Weights of a small transformer language model.
Size: 8 layers, 5 heads of 64 (1 for keys and values), MLP 1280 GELU.
Each number is 128 + 24 x the weight over its row's rms, rounded and kept within 0 to 255. Layers, rows and columns count from 0. Numbers have three digits each. The size before them is the row's rms in percent of the matrix's.

# layer 4 MLP up, 1280x320, rms 0.0426, rows 874-951, columns 0-39
092:152155165116163122113114133122162102188126157121094143109115121128156141111123080117157132135142087105146150116163096101
098:112089079159119134129187155171157132107142168138100129133046141116066093084134159123128100133137151153144110119082122136
101:153114128158122156093136111120090117106146149133145159119139149137079122144135101070125141164138112101136135141143119151
104:119125154156151165073084089129119166151112150134138081103149125108091165147091068188130126118111151075090099119112111119
103:106121094172122109125130157083114124078115151130126099176140144103145168095146113090175107093125117145122130123091139141
080:138114157145135113114123126111161086126110118093115094091118126142116149118126177143140102149100115118123105131141155062
099:139135111141094128119105082147144106145159113121108114108158136121073129128141117156145115109123148117141128113167117137
107:129099118138145117131091140117156125092152105154094107149131111170075079124115140101135098144099134106088138144112126103
095:121130107126123121146119153126111106071145119112128140117113076141118110184097131098148092145136136141129142152122148115
104:132173111172119140117136106117103170110133094174134133115086167167115119119111144139120131143089111121107064115157122161
100:129121107144112093177120110126100138119147160147113122124139134109168117116129084128182134148137094111128130147125143133
087:166123098164085151079135155107092106124154151117148143103168117125103137123130151166119153139147145103120108136174110161
102:131169110133074101100101126129106148116077149131125088121171138095154092111083109143138109122158115150118160143175120096
077:139118149105104149117123095113097102132164162105127117121147127137121118107110143113112136118150136133082132129124160141
110:139187135120117171133099110110149156116132116159159131147135153122135177105130123149202146095163139118099121153154124128
102:150103141146130154099112128150115075112142110188127170122133170133128101100125143107151130127101133087145094134094100141
101:142122158139148157123113127101084117059121132122091123121096124127103143147115164112125154148144177110140149145150135125
081:136150099116111112134168115110153102140148116142113112121115113128149122149093149127122121172116128085132126113165097120
110:112135103148173116101140112147154053109178118161127113121103135153126136134129163146108142154154103101122106153151084102
099:140133152138170115113160105125062145128103170127189131126172119145147094162123124167137104125143137157109134109136112139
099:163141091168143095123105125154078083136142104120133126106159144180133099156137090180136152141137130125145154126170126162
097:115102136122148120110102104093123133123078153159120120143119141132085139161143083165167128131156093144079144150116144114
122:127081111116120174077140103141111118103175126120129102121145094107127156134129110133158123103133134151115132157139149137
080:113139125123089117089140105172129105145110134114127144125102100107087148141121169138123086145133153122088130123135121110
104:128151139130127125103130153147166120120149145126083132116122129068071109117143161168146155104154125115106128154155112128
094:129180203112154129120170148083130124166099134130122098118113148138109171137158126112124101158138094155134111132149158172
103:102124146116099135135122093124135090137142156112153137094132113104101127098095095135132164169159127096152108077115141137
102:136113116141069144103134148129128097161142113105130117111138133113131132129135148123133109113150113149152112110128112070
097:114143069104114142176132137112120138086112112111092097161115104108113151144117157098122149137125153089101113115116110116
093:138128096140147141100156154118109139096124121131150125166128150087081124117112131145122121132102136110143092169139164074
103:163125129122123157100110104163113132108156125131101107174122196130097077099139147123122115117142132124143102158125106129
102:093146139148131120126133147142129137131131155103140155140114098148130127123102129113122141174145123092119113169129139176
092:143151117160109110170176136117140158123098140104157115133077124146097123162114128138122140137119136126155108154140111147
078:101148136113094132105122171147081148082122151136114106113147112149103144137116122189109145125118118129168117112102141125
104:109124148124102107128128118084096130081136085061137118164171111134142119173111126110142073104126146168136116123141097124
098:160108137168137122109180167142141140119137133146103173111095142136168123153136078139115146099112140113129152112142117112
097:121106145127111145145091129102182127111113110164122142107147135152159145100155141126115137102141133103130137117150144126
099:140140121152146177134114131100148097101128132167154117136125119150127117118124162124134083157140112121174163064136137155
089:125136137165115121107138129119127123102177124093151105135143114185120153130126103144135116129108114130128126129135135119
105:121157100149134178087119086122117098088136143117120139138115107091125096134122106134128095139141127143099110147114118107
093:185158114153119140142089147109144128144175164131114084141097071121148091080154131131140108159151124124141124131106139120
092:112126126143121111095117146104165110113153147148125145134131096129113095166133138129142109145148117125107110121146081155
105:153122125147114097110136115094100102138139128111166088130092134155143115146119141168158161153119168105142124112177152102
098:132162126137136137135113126121109141077104132125114135134141100131107112066171126153176088088099144138136132137159081151
109:159129093131130130158128139110129104138120120156156112122138160139100157146137075149086081107149148124118100116196084109
096:126111113163165177129151147121133091139169120122191111125123134139133148128114137134146179140128142107142126104116151146
093:153093116114152152130100138143138153141148153105147170147132109129173155137073109121157168160141148098090143101118115112
091:133101072168148143095161133132117132088176115170092105091144107123098111135111116141120143108139142143114106116173125121
104:115130138138100154140137134137128135126111150128173082104116102140158123116125138117140121115133148079096080121133169139
103:131128146114102106156143125078110119186128135112124153109101107113160153104088103107177150147142112117153109160150093160
106:110130157157141126119077100151117157127144087115126115140087115132127156085147125132149137126128149118127132176105171143
097:133157154163144163104103147199108099151167177143102121111168121182059146148120119132149147127099113083143121151098103115
105:134194143112113136130084136116111089137105137081114120095151163135168111092131106101135161117107126168102113150123129130
102:124097128139170141128124132189150138096115106124103111110140151127124144112119144147088124121108103118121133112126109122
083:163159172098149145112140154113138093102129137131121101105129170082127143166079138122108120108106137105141112128169094130
101:154156155150105128108136125100072107161095152147148100110095107127168154137131156129111124096135064149103124092099144117
108:127122137099098104113131121146108166133120148136054101118138151133127122110111156115076117086143118097104102179110150108
103:161125072140135104119110088134118170154179110146157107126120074171103111146134159093150180102119133121125149132136139144
109:141077139109120105120097121136145164124145137148128097154150140122136111102100099112121143087125117084138111129144126119
093:138112076126127098126114098138128144099146137091185141126104118096129129126101143127131141107110144084086099125128112152
096:142086115146129126110147115180081147150101166118105103102129137148116148114134131130071140111126130122106177097131151126
102:135151166142136111146102097123109119153097134113097122131122153104153115118121114130153118148129102124100115138142110147
101:152108144128131127143136112138117148160141118121142125109141091085131122099166151127140146092119114144161133141148160134
109:088085143121090168084140121135152129112117143147118089099160098158159123101132094156148119140146096113140142132143104180
094:135087168097090112166101121124111160137128154116176117091122111114132140154178110169143115128088120121103138094133154144
095:152163114120142163083111103131094135122099109138110129107120171158155123100127128121119127079119137096140116071140074086
100:122132169109076124114135100120100120102097155143155124145146132105138100120110131149114162144156104132126138144114092147
094:168076129123130087112160118086072106110141128159113164132163117107161136129173144117125095149112159090099092126112103150
099:128126127165176116135060136099100116111148169147152111126117170102135103117111144149132113115140097131126095128140127111
092:131112129127146069116106151141124171109129112162146140108135136134129135114097096121188104139149166118136135121168153133
101:114114106114095123101117136079179089193111158086179137109135127134178103137141151138123153114172115129161122120123112081
099:128083129069128127140136142130128155165116123167155118084105122148138153137149114125171132133104139124135130115142124128
092:125154071105125115129145129115117129132124113136133123138088117123101138137143119134135154082130154147121162125135158121
099:114142125127157156122174120127099151119113112124130074114173136099159095151104125111149126128120117197158138152097140126
108:099145141114119126094152121145109136119133159152149122121077189128139135127124127124109141144153079102171135138173156116
091:115151144126148143125153129106151146124140142139134125130108145129126100147110126136161132154148136088155133136122142064
095:159125097137143098121152112079148138140145147081142166134113143110122147119142091106150121121148134105157146180117150099
102:142109108129144115110125150167109100151146114106088099147154151120166139164108165152103093110096121144136183172140158145
# layer 4 MLP down (transposed), 1280x320, rms 0.0426, rows 874-951, columns 0-39
092:145099126137155138155152111128153131098155090097170108112124096117143138147150154150155143119084171130122149133131138160
098:114120159079109188153130122145121135131111111110117120087103114136115152100144146133141167118118098139096109146122144129
100:132108111112160132091119114151135130174134122140105159119124124103186120128123068163132147169138143162156080101136153136
101:121120124164164110123122120129120144113107139151170128093109116118154146153130115097132165147126106109137074141104103141
112:137165129164155121142118089147102130109131151150140107113154114129130132142150114143170132127156177179123120112066149088
092:106105119108100119111166149132117162081122103113137136162150113136109109154135120112135133109101131143122134155142110147
110:058124152133132122148138145116164111147176107164129138132104122156159129141131126146127131143088103126106123133093108155
105:126109109104151126096150116129103158125114108117103114127099123135130114064141129132053120113158154135193119116161193116
089:126106121130157146189154115129166118122068142121087166115176105156107145141131118110155116141107089112137127167141091142
100:140178104126110134154135172111128120165179143085125081132137127120138179153136127106118091115127097122112125087112114096
097:160095110131155147106144117125118118099130131144088131130112096131135143096123145142092135141144141126129122116123087140
086:095145129107116104151142149156176155120128136106133119135124109096139127139143143135142140117159109144131131141127139086
098:115118120154143149134111139130127105111129120107133105091135157145128174123121153158103133109129142141114140049061177170
073:110143121129110081082165124170140125131097116102161169150147123079152137097112127119118135102117134149098173115167110127
106:165105163121138119127128120133123096099108126118157151112134131130131146111147110083154157202173100123120096111142126156
111:126122135145173148100134134086138143134139112128102122137110147101116143107133099183129114100139182142137115072099150154
097:132150120107116121130097124160114143186142106122132104109144129102121127111120104147140107116167109100104085157153106119
092:120107131106148134119122138136052160105155124127116139178158143133097145114144118118119144157142087165096151152154120144
115:104128116103172118127113120167100091140100078158128170125105107097120132118138186129148125077123135114135115133135137146
104:098084077127138125161126152140143133165060111090118134163178139155149144091138136146101119135133124145150108143124083142
096:081140165117116111118138132131119154149076118132119128154105157157138148065134137107134129120097133100126143151126126076
103:112111123116108086099160157136091134105153159131140111129105145134131155102145130108115150119110161119084079128116160160
096:111131104125119137146086134166117140124128135159102119131109135133142193120110100130138103106112126133150103121111153140
083:140111123080121132080089091107119128170154129168151162176141130138072081060115150156098151085162111124111146094111146132
106:117125101125144103151152090136159149158110125142094103088092105112129130128113111082062149143110119140135132157076096095
093:153114112126102136086114146156154112145124123135120122117107121097165087116104128128102128120145104139146127106120107106
104:151103095162177122153153095133105141113146103143137131140127148149159116136124154116109116116128156145133123077151121150
097:117161078131140146133138136133144143117126103097136146109123147131126130152116142160148092112117140133107121109128125130
111:132115114078128095147080109097106188109132081187130168153107101093130104170113109113097128108153197168107148119117149103
095:150120152141124128127120104161138161133072119134107143132157133094155137107078137102133113114098127122127134135097153173
098:086138117122123122152071130126161135154076150164158087128170113121157128117127138097131137106164154088118083110132119131
093:143118147124096122150140170143091092121104102128116125083128148068129162131104121107098123113096129175147166096119130103
089:092114160125151139118095112105109129093168110156102135116156125106143154094142144067117095164159115156088152096099137095
084:162125098118144127126123079112146123136135116108184144174089124097142117131131141048103098148144131147072173119143100143
115:123114144158123131099157138115134094130106109101145148119136103093133195152171147133155126111118132144126144102119139118
089:082111121122115133117080104123125157143089123114161142151183082139157108125137154143173120124138131118116091117112163121
090:132140142109136149118191147142136137139152161096122117130122149097149100113116092155141165160141095167122116135159124148
103:166108124158126136185140139158124124128130136150098124160127128121152158113141110081098125122108095100126099140035155114
081:115106104109119156144100142154131107154110099130137161144126136115146105146091114166172107110130130115149138103158129186
114:116139122121114106101118135122123128163124126094110153141142068100149157147086148078150102131098108104108105125087132134
095:190169084120137123138161123164146114139106133098098093091157123151125123097122138130155148080112129127090116166163161133
086:142116130080102166169149135148133146151131128115134128150111113098131151098102141157135144114074115170159127111103149113
104:132104160113102124178092166096113122140133102133082125127088095102099150082172141160119169180141154104170144120144113112
095:136132128111105122123092168126139123128146144111152115127132107135157137158132079133098111172182089168154132160125188108
108:114090109120149163154118065146133137134134142120166157106139106105122096170137132158154134095135144148172134129137111119
091:081134063143141095171125109132157107089136114177103145115173086130154125144141121133140082125122151132125094152136126116
091:114128133171095115123109133119135155110134109171167133126118154144080127133136148116124133091138138150145127115155153172
085:138118160099124137123084145093105130144114105106170163129115154136117147109147094150137109147114106114124115124130111156
104:114127152150114082108150127169137103133141090147128095131147169152115105138151122099116063148143130099155118141101086165
101:099065121116102103138143125104108170119142133164179113100123070116152131148143136158120129170086133141094144140104120120
112:152133136103154149108090175130099141105105096142106157126123104129117157091117159116162160105121165112148133107128130144
098:170135129151109057172118146139136172159127087111133120136078104146111104112146110109091136142145168140129144100073168153
103:124154121151143136163125124154150139127132152149152115168086154133155112120153136137137122105172135125106176132142172108
101:139129084104161092159106094119149088138072133157130131126076154096146130105079113115090135154168128116139120154105154132
082:097158119127121104133115105119122151105105100110133164102144095139106144100139094120102136104105115100115089145134109139
097:152089153098087098143126082132145149138110139164102162141105068148144135120121124099145111154166110131124156128150154114
101:139146152124163087144133160167115107117140110155127116125160167086117067127100131125135125149142152128125117141173131203
098:096156112111129129162132155123104141121093158106106121134123158123128109141105155145162100129162122085091133148110157144
114:167116152146144136177126112106145095179110129155107139093096182129091113140131132129144106136129123111114131082156177098
083:112129139148143173116135151140132102151139121172105138118149155159129136107125130134118141146134139164180106118145134108
094:149189155114103121112114122084150120103111065128140148131077123140143149151151148128117106131135152151162133139097116139
095:111117115105122164136159100106125132126115166148118121135106143196156147110140108079134155161136122142125138143113136158
100:146106162137123144149160146149169117137115136144105139107141132134148165121160092117126131102142142149106124103132102111
107:123126131124136105143139148165164138109123120133121134126120111114120111169163112097105145202122161168135156130138128134
090:080104094147144122092149145146165105103094128168111165155148119089114145174162089097108161093139104125161185123116143150
103:163141145112123129097075084147107153126151110134075158143161110172117101134148132122163104117096144142130138128126153111
093:149133161120108175145174110093149154136115117146194096138117117104104153139111119112133142151140134163103128141143130142
093:141130112088122151152121105124160130103104135097112147135113166137132145160083127144140144104137119097123115152125145118
097:120126122126129133137113118147157084142131115124139128149062147165135121129142103160137109142164149091135165179109149130
100:120137150166128132102148078118119099108134113119108105129106128129146123153137155139086160130097086141120140138091134130
099:170146158097118143140132147151107132115090124110094113141093167104097103137153140137119132079107109131161108103098100141
096:124123150102120115096120154117091147127128089130142095174113097095094107127155167137141129116109119118084108146092130094
084:115112172147128127091096116127134109092154133127124164101167117130159108129093108130085085157132116129114108144138111135
100:078152106110109111114147190133125103116124129130113145112113144121122091116104116139131128129116120124148152148115143155
110:080129095148108119099133148180099126116131130106106106110135092091169128143105111146162162123127077121117156154157090163
098:123113141146127101125138110132155107146123086144151136115118112130132114120175132138123130112141138107135165122097101122
098:179120155095089181142138141125105144125152103156110116088124099146117160135097126148137113087145108127109119165167100154
103:144113144096111129145147136124115176146116125149146073084080142134138104132156124106142094099162102127084120119119139153